Weights of a small transformer language model: 506M tokens.
Each number is 128 + 24 x the weight over its row's rms, rounded and kept within 0 to 255. Layers, rows and columns count from 0. The size above them is the row's rms in percent of the matrix's.

# layer 9 MLP up, 512x192, rms 0.328, rows 262-272, columns 96-191
size [101 115 104 101 105 114  96  94  85 102  97]
[[159 131 112 100 117  95 153 111 117 114  93 172 135 140 139 158  91 135  99 114 112 133 108 143 137 154 121 121 147 106  82 138 127 125 125 150 156 112 121 105 173 171 131 143 102 176 113 163 128  92 132 126 131 104 114 136  98  93 114 107 159 114 141 158 133 111 128 123  99 138 121 129 124 155 199 144  88 142 105 117 131 124 187 143 158 127 109 138 123 143 139  83 118  81 120 136]
 [ 94 125 134 160 139 146 113 144 164 129 106 156  99 132 108 164 120 127 109 145 186 136 108 107 150 152 125 142 141 133  85 146 117 117 178 146 142 144 125 133 169 116 106 129 175  94 186 146 197 118 142 145 147 156 143 163  97 147 141  93 156 136 147 156 125 139 117 138 160  96 138 154 150 142 123  96 128 130 152 137 190 113 130 137 169 163 144 102 111 117 108  90  94 132 104 110]
 [143 137  98 126  86  81 176 122 125 101 120 138 131  91  99 151 151 104 125  79 127 152 117  85  97 140 101 110 165 142 102 143 136 163 106 105  92 120 117 160 139 166 124 101 114 105 124 122 153 127 175 149 161 116 178 104 149 105 105 149 113 132 116 125 107 142 128 128 138 171 142 108 117  92 149 104 131 145 180 102 110 102 125 139 111  80 111 150 139 134 134 148 148 159 124  79]
 [ 96 129 113 177 102 152 164 150 105 119 136 119 146 117 116 165  96 110 124 149  98 116 128  66 109 152 115 168 106 139 128 115 124  86 131 135 196  59 157 145 129 135 118  89  91 151 115 151 166 126  62 125  97 105 141 136 113 152 108 141 154 135 157 138 122 130 171 140 136 139 121 124 140 128 147  84  99 138 139 154 130 128 113 117 122 118  88 107 118 138 103 133 165 129 121  98]
 [109 160 147  98 136 159 112 146  90 137 123 143 164 154 123 121 118 102 120 124 124 157 136 146 139 142 139 139 180 122 130 141 127 135 164 134 113 125 126  91  59 135  98 129 123 123 119 140  90 150 108  87 137 120 125  74  93 125 166  84 140 103 160  73 126 109 125 145 130 169 106 159 136 125 115 134 151 133 121 134 114 106 130  92 130  95 133 150 124 136 100 143  68 153 167 108]
 [142  95 126 150 145 102 160 150 121 122 112 121 137 167 127  79 145 107 132 148 164 148 158 183 104 121 109 117 127 128 125 144 141 103 155 125 143 113 154 148 121 114  92 102  90 129 197 134 124 124 158 126 161 142 101 102 138 131 114 105 127 104 129 170 173 126  91 159  39 132 154 113 122 116 119  94 127 117 120 118 140 127 121 110  87 103 152  96 133 148  96 134 130 108 154 145]
 [109 105 125 138 118 123 156 142 102 125 109 131  80 104 147 113  94  98 101 128  96 119 123 139 101 134 155 119 100 126 150 169 134 117 127 143 118 132 120 133 124  98 170 154 150  96 100 141 141 117 171 146 106 122 117 153 161 148 158 144 118  97  99  83 121  94 164 133 131 149 134  98 140 145 107 131 105 148 113  88 102 124 131 149  82 129 144 138  81 162 137 144  72  82 136 145]
 [ 74 126 123 120 127 178 168 131 130 145 155 130  67 160 126 154 146 151 135 124 108 117 142 148 145 161 120  82 139 105 142 154 152 108  86 123 101 157 139 111 130 123 125 101  94 119 105 133 100 129 122 100 103 108 128 164  97 141 114 152 143 132 102 146 190 110 113 143 103 129 157 115 141 121 137 141  93 125 136 154 142 121 114 107 144  93 104  82 121 100 193 158 130 135 146 159]
 [112 147 168 150  91 100 150 144 120  85 140 142 113 134 171 128 129 146 119 137 127 139  78 147 133 170 160  72 123 138 159 120 139 139 152 170 113 122 137 119 140 146 183 151 102 130 141 125  96 137 103  90 152 157 155 177  98 152 148 133 120 122 181 155 164 137 177  94 136  89 121 145 118 113 124 131 163 140 105 140 146 132 164 136  81 126 155 146 113 132 155 127 136 128 108 128]
 [114 106 109 140 123 144 145 156  88 181 134 114 142  69 168 129 155 125 155  67 111 136 109 120 116 125 135  98 134 145 118 154 130  98 148 127 116 142 117  67  91 158 111 140 123 152 149 183  87 125 131 117 124 147 162 133 118 151  97 127 117 122 104 107 143 119 131 121 148 100 137 118 132 121 140 168 113 129 107 144  90 133 141 183 123 172  85 143 105 109 126 120 137  95 142 102]
 [136 136 186 134  87 128 160 148 104 100 110 114 109 106 149 115 131 151  71 112 104  97 137 139 146 157 139 101 109 137 138 133 141 145 114 105  85 100 159 158  95 113 157 106 135 104 140 105 112 118  95 106 152 156 113 137  67 110 129 104 151 123 119 169 134 124 139 118 159 117 138  99  72 114 131  90 188 151 122 118 109 146 131 152 118  91  83 173 105 134 116 157 138 107 149 146]]
# layer 9 MLP down (transposed), 512x192, rms 0.117, rows 262-272, columns 96-191
size [ 98 106  96  98 102 112  96  94  97 104  98]
[[112 111 160 128 134 122 113 106  91 147  85  98 139 160 118 152 157 158 151 131 106 125 122 134 107 135 140 122 157 130 103  86 127 104 133 115 117 144 135 154 152 150 176 118 133 137 134 106 155 171 132 112 108 118 154 155 117 128 110 138 115 136 129 136 136 135 125 103 139  96 143 137 162 131 153  89 132 115 155 146 139 145  80 138 152 137 129  92 112 120 121 125 118 162 120 120]
 [156 128 119 127 128 117 139 115 130 121 136 127 123 139 109 104 116 120 110 133 111 104 134 110 109 127 183 112 102 121 145 138 160 192  77  96  94 115 113  95 120 132 124 123  90 156 107  73  90 126 112 163 145 115 126 154 135 172 129 148 118 135 129 122 127 139  90 117 113 117 153 151  69 132 172  77 175 145 157 135  96 152 130 103  87 153 118 148 104 145 170 140 130 108 149 160]
 [100 122 120 123 114 128 120 151 138 136 132  73  86 119  82  95 122 135 140  94 135 108 152 141  82 137 114  88 102 145  97 164 155 136 152 151 125  85 110 139 115 123 152  87 134 143 127  83 128 127 130  78 143 151 153 130 151 138 153 163 192 135 131 109 110 134 126 123 166 131 136 137 167  92 129  60 160 165 144 122 152 114 127 137  96 145  59 143 150 112 146 158  92 126 105 143]
 [103 117 104 122 142 126  92 138 114 120 146 143 169 163 131 128 121  95 146 132 184 162 130 132 137 144 101  96 165 140  99 127 155 119 106 128 106  92 139 145 145 141 167 102 125 114 104 153 156 100  96 147 140 119 151 117 132 154  96 176 144 144 117 126 102 108  98 173 133 125 132 129 112 110 155 102 138  73 123 153 130 122 114 167  94  94 169 121 158 168 100 113 167 116 119 145]
 [170 163 105 140 140 164 198 120 130 182 103 137 148 187 126 114 151  87 135  90 122 122 136 102 129 146 150 131  81 118 122 114 108  86  97 152 105 106 127 123 161 104 132 123 153 121 151  83  95 115 122 133 117 149 132 118 122 100 108  99 159 109 131 114 150 133 146 154 132 121 143  84 135 161 132 121  89 139 112 130 165 120 121 146 136 114 140 152 122 135 126 108 104 143 150  72]
 [120 130 127 129 116 137 133 134  95 120  88 122  94 136 136 114 176  85 137 147 112 165 122 120 120 119 130 123 149 106 157 148 149  84  83 132 129  92 121 112 101 123 160 147 115 157 157 111 107 170 100 138  95 128 132  77 132 134 100 104 125  92 158 158  99 131 132 129 170 130 153 121 129 130 166 150 165  92 120 135 110 131 133 195 132 166 115 113 116 148 104 141  94 143 177 123]
 [150 125 157  98 145 111 118 170 109 145 123 163 104 161 125 167 161 139 100 128 120 155  94 137  84 164 148 160 155 139 162  93 172  95 100 111 125 132 146 118 131 136 129  91 124 136 111 123 108 152 113 136 128 141 161 137  90 128 140 170 142 106 110 115 129 145 188 115 140 153 131 137 123  97 137 167 152 101 129  92 135  81 103  98 152 133 112 124 157 133 123 164 113 132 122 147]
 [110 132 161 118 103 137  98 111  95 131  93  74 135  99 184 122 106 100 110 122 173 120 152 146 129 169 163 127 119 149 103 188 107 139 133 169 132 139 104 128 122 122 130 121 109 115 127  93 110 131 108 121  87 147 135  92 116 142 153 150 152 105  99 145 125 133 171 162 161 105  93 131 141 158 139 102 147 161  87 136 130 118 152  77 122  98 100 153 135 133 174 166 147 137 144 101]
 [139 133 142 182 133 157 152 165 148 166 144 158 122 128 141 154 160 162 133 123 154 121 116 142 146 100 134 195 167 112 136 138 150 165 133 160 103 115  92 110 107 138 136 119 138 160 133 147 117 153 146 133 152 136 124 135 129  87 152 112 153 117 126 135 101 103 120  81 140 111 107 163 137 112  72 110 169 159 137 143 140 110  92 106 139 119 135 143 110 115 118 126 133 127 139 102]
 [129 116 147 123 121 129 147 180 117 121 122 117 141 125 159 127 178 137 104 151 100 106 156 159 118 140 120 145  93 158 151 102 128 129 119 116  99  95 166 138 139 111 132 123 107 136 127 135 128  99 154 112 133 101  87 119 156 117 115 122 125  95  99 138 108 120 186 108 110 155 120  95 115 161 110 135 152 102 118 130 117 137 141 163 155 121 157 142 149 158 106 130  48  92 149 142]
 [111 166 138 109 145 163  86 105 117 120  99 151 158 146  87 123 100 161 126 114 137 146 152 160 119 101  94 169 130 120 104 102 148 163 132 142 119 114 168 102 140 121  99 138 172 117 129 128 125 101 134  93 126  94 164 143 164 145 129 138 177 161 123 128 144 120 123 136 156  87 147 152  92 133 125 133  90  95 140 130 126 109 103 128 153 163 126 100 149 131 134  60 120 150 139 113]]
# layer 9 MLP gate, 512x192, rms 0.313, rows 263-273, columns 96-191
size [ 96 101  97  99 106 102  98  93 101  96 102]
[[132  99 147 137 152 129 120 115 124 109 127 124 142 152 167 138 122 146 140 103 137 147 109 168 107 107 129 114 126 124 164 131 163 162 106 124 109 134 133  82 119 107  98  97  82 112  96 115  99 100 112 132 154 147 141 160 144  81 109 134 133  99 140  93  85 171 153 119 133  82 105 136  86 144 157  95 146 115 118 133 118 119 129 143  90 146  92 122 102 176 167 126 121 136 166 147]
 [110  77 136 123 100 132 134 114 161 131 164 129 165 155  88 148 164 128 111 103 111 139 137 180 156 119 115 122 128 112 128 141 119 129 124 147  93 127 144 102 127 119 159 120 145 117 157 114 102 111 144 116  97 161 165 128 137 137 135 103 126 150  82 133 144 155 162 127  91 128 127 112 129 150  92 120 143 134 150 136 145 133 123 112 133 175 154 122 118 170 167 112 115 119 119 170]
 [113 160 143  79 132 121 154 151 133 130 108 131 166 148 161 131 111 135 114 115 142 146 130 117 123 113 127 109 120 132  99 153  76  92 133 130 166  99 150 126 138 146 147 129 114  91 145 133 155 114 113 171 122 143 143 142 144 122 172 152 175 148 168 139 146 147 166 125 110 163 127 151  96 102 118 130  99  82 131  75 141 114 132  96 115 135 163 138  86 138 116 112  84 101 138 106]
 [ 89  96 121 142  93 116  77 175 146  99 213  98 145 166 131 149 105 130 153 123 131 134 113 111 135 130 129 123 134 104 184 100 107 141  91 130 140 150 146  84 137 137 122 146 123 176 134 152 140 150  93 123 131 137 125 103 115 138 144 121 136 137 124 133 108 101 130 116  91  83  94 148  85  95 145 116 111 189 120 107 121 114 128 116 155  90 131 133 191 116 157 107 133 104 130 128]
 [158 106 152 143 145 150 146 101 121 114 101 150 121 158 113  57 119 142  99 162 139 118  97 134 129 133 107 157 169 119 164 128 137 104 147 112 153 149 112 114 146  80  88  93  65 132 150 129 109 103 112 160 115 135 126 143 161  95  99 134 189 113 164 142 125 112 102 109  97 147 147 127 141 147 122 132 136  95 148 136 130  96  94 137 134 140 132 138 127 206 145 128  86 143 121 141]
 [126 121 118  95 140 124 136 144 109 101 176 106  99 152  94 133 138 149 124  96 111 184 161 130 132 169 133 104  87  84 137 115 138 114 138 132 146  74 156 134 155 101 148  91 114 156 149 117 134  92 110 128 145 150 117 150 118 110 122  65 143 131 114 139 140 136 145  97 167 123 127 130 159 110 124 113 172 115 169  91 148 106 124 142 109 164 129 109 144 121 103 155 120 129 123 134]
 [135 133 120 122 166 120 135 103 129 137 160 174 138 106 171  94 149 212 131 154 127 165 140 120 107 161 145  99 153 152 118 129 110 123 121  84 140 120 146 113 123 133 117 133 153  88 129 105 141 100 121 105 150 121  75 131 148 107 150 134 186 110 153 111 102 141 146 114  98 138 140 151 141 151  82  79 105 103 119 128 117 167 128 163 119 157 143 136 141 127 132 144 155 134 125 130]
 [120 132 143 168 111 102 141 139 127 116 101 122  85 143 133 137 119 177 115 135 139 168 129 157 135 144 176 105 123 177 126 161 163 150 151 172 109 129 140 125 131 137 176 155 112 114 167 133 126 149  96 140 159 143 148 138 122 146 107 129  95  97 146 144 120 120 175 123 123 101 117 145 139 136 130 180 156  99 132 142 140 156 160 124  77 133 151 101 106 165 123 104 159 139 115 117]
 [119 103 161 109 157 146  71 138 178 118 146 144 116 142 142 125 107 124 105  97 166 146 144 109 176 156 105 111 138 142 139 109 139 127 152 125 179 106 106 152 141  77 156 156 103 112 111 127 124 156 111 119 148 133  75 166 163 117 165 100 131 145 153 141 141 157  93 120 140 109 131 123 121 160 127 135 152 161 135 128 120 140  94 100 143 138 144 137 122 103  89 159 108  97 113 121]
 [123 115 132 136 138 124  77  86 108 157 127  97 134 166 124 117  98 179 152 121 107 142 128 104 140 126 137 150 159 102  71 126 138 126 152 135 118 149 102 159 143 153 161 148 151 138 130 116 109 143 118 120 146 104 105 118 113 171 160  81 108 163 124 112 159 128 132 125 153 146 130 150 182 153 134 170  99 155 153 118  97  79 163 128 125 128 138 117  95 154 127 123 102 127 149 131]
 [160  95 140 108 134 146 141 188 127 134 104 113 156 137  99 195 134 140 149 132  96 184 143 149 128  81  86  61 122 124 139 134 122 129 111 103 115 111 106 102 135 129 123 139 129 136 114 130 125 112 130 109 139 162 109 128 124 134 128 135 157 132  94 111 155 121 196  96 146 130 110 102 127 177 117 130 132 139 127 139 147 128 115 114  89 131 132 106 136 125 134 125 137 127  68 165]]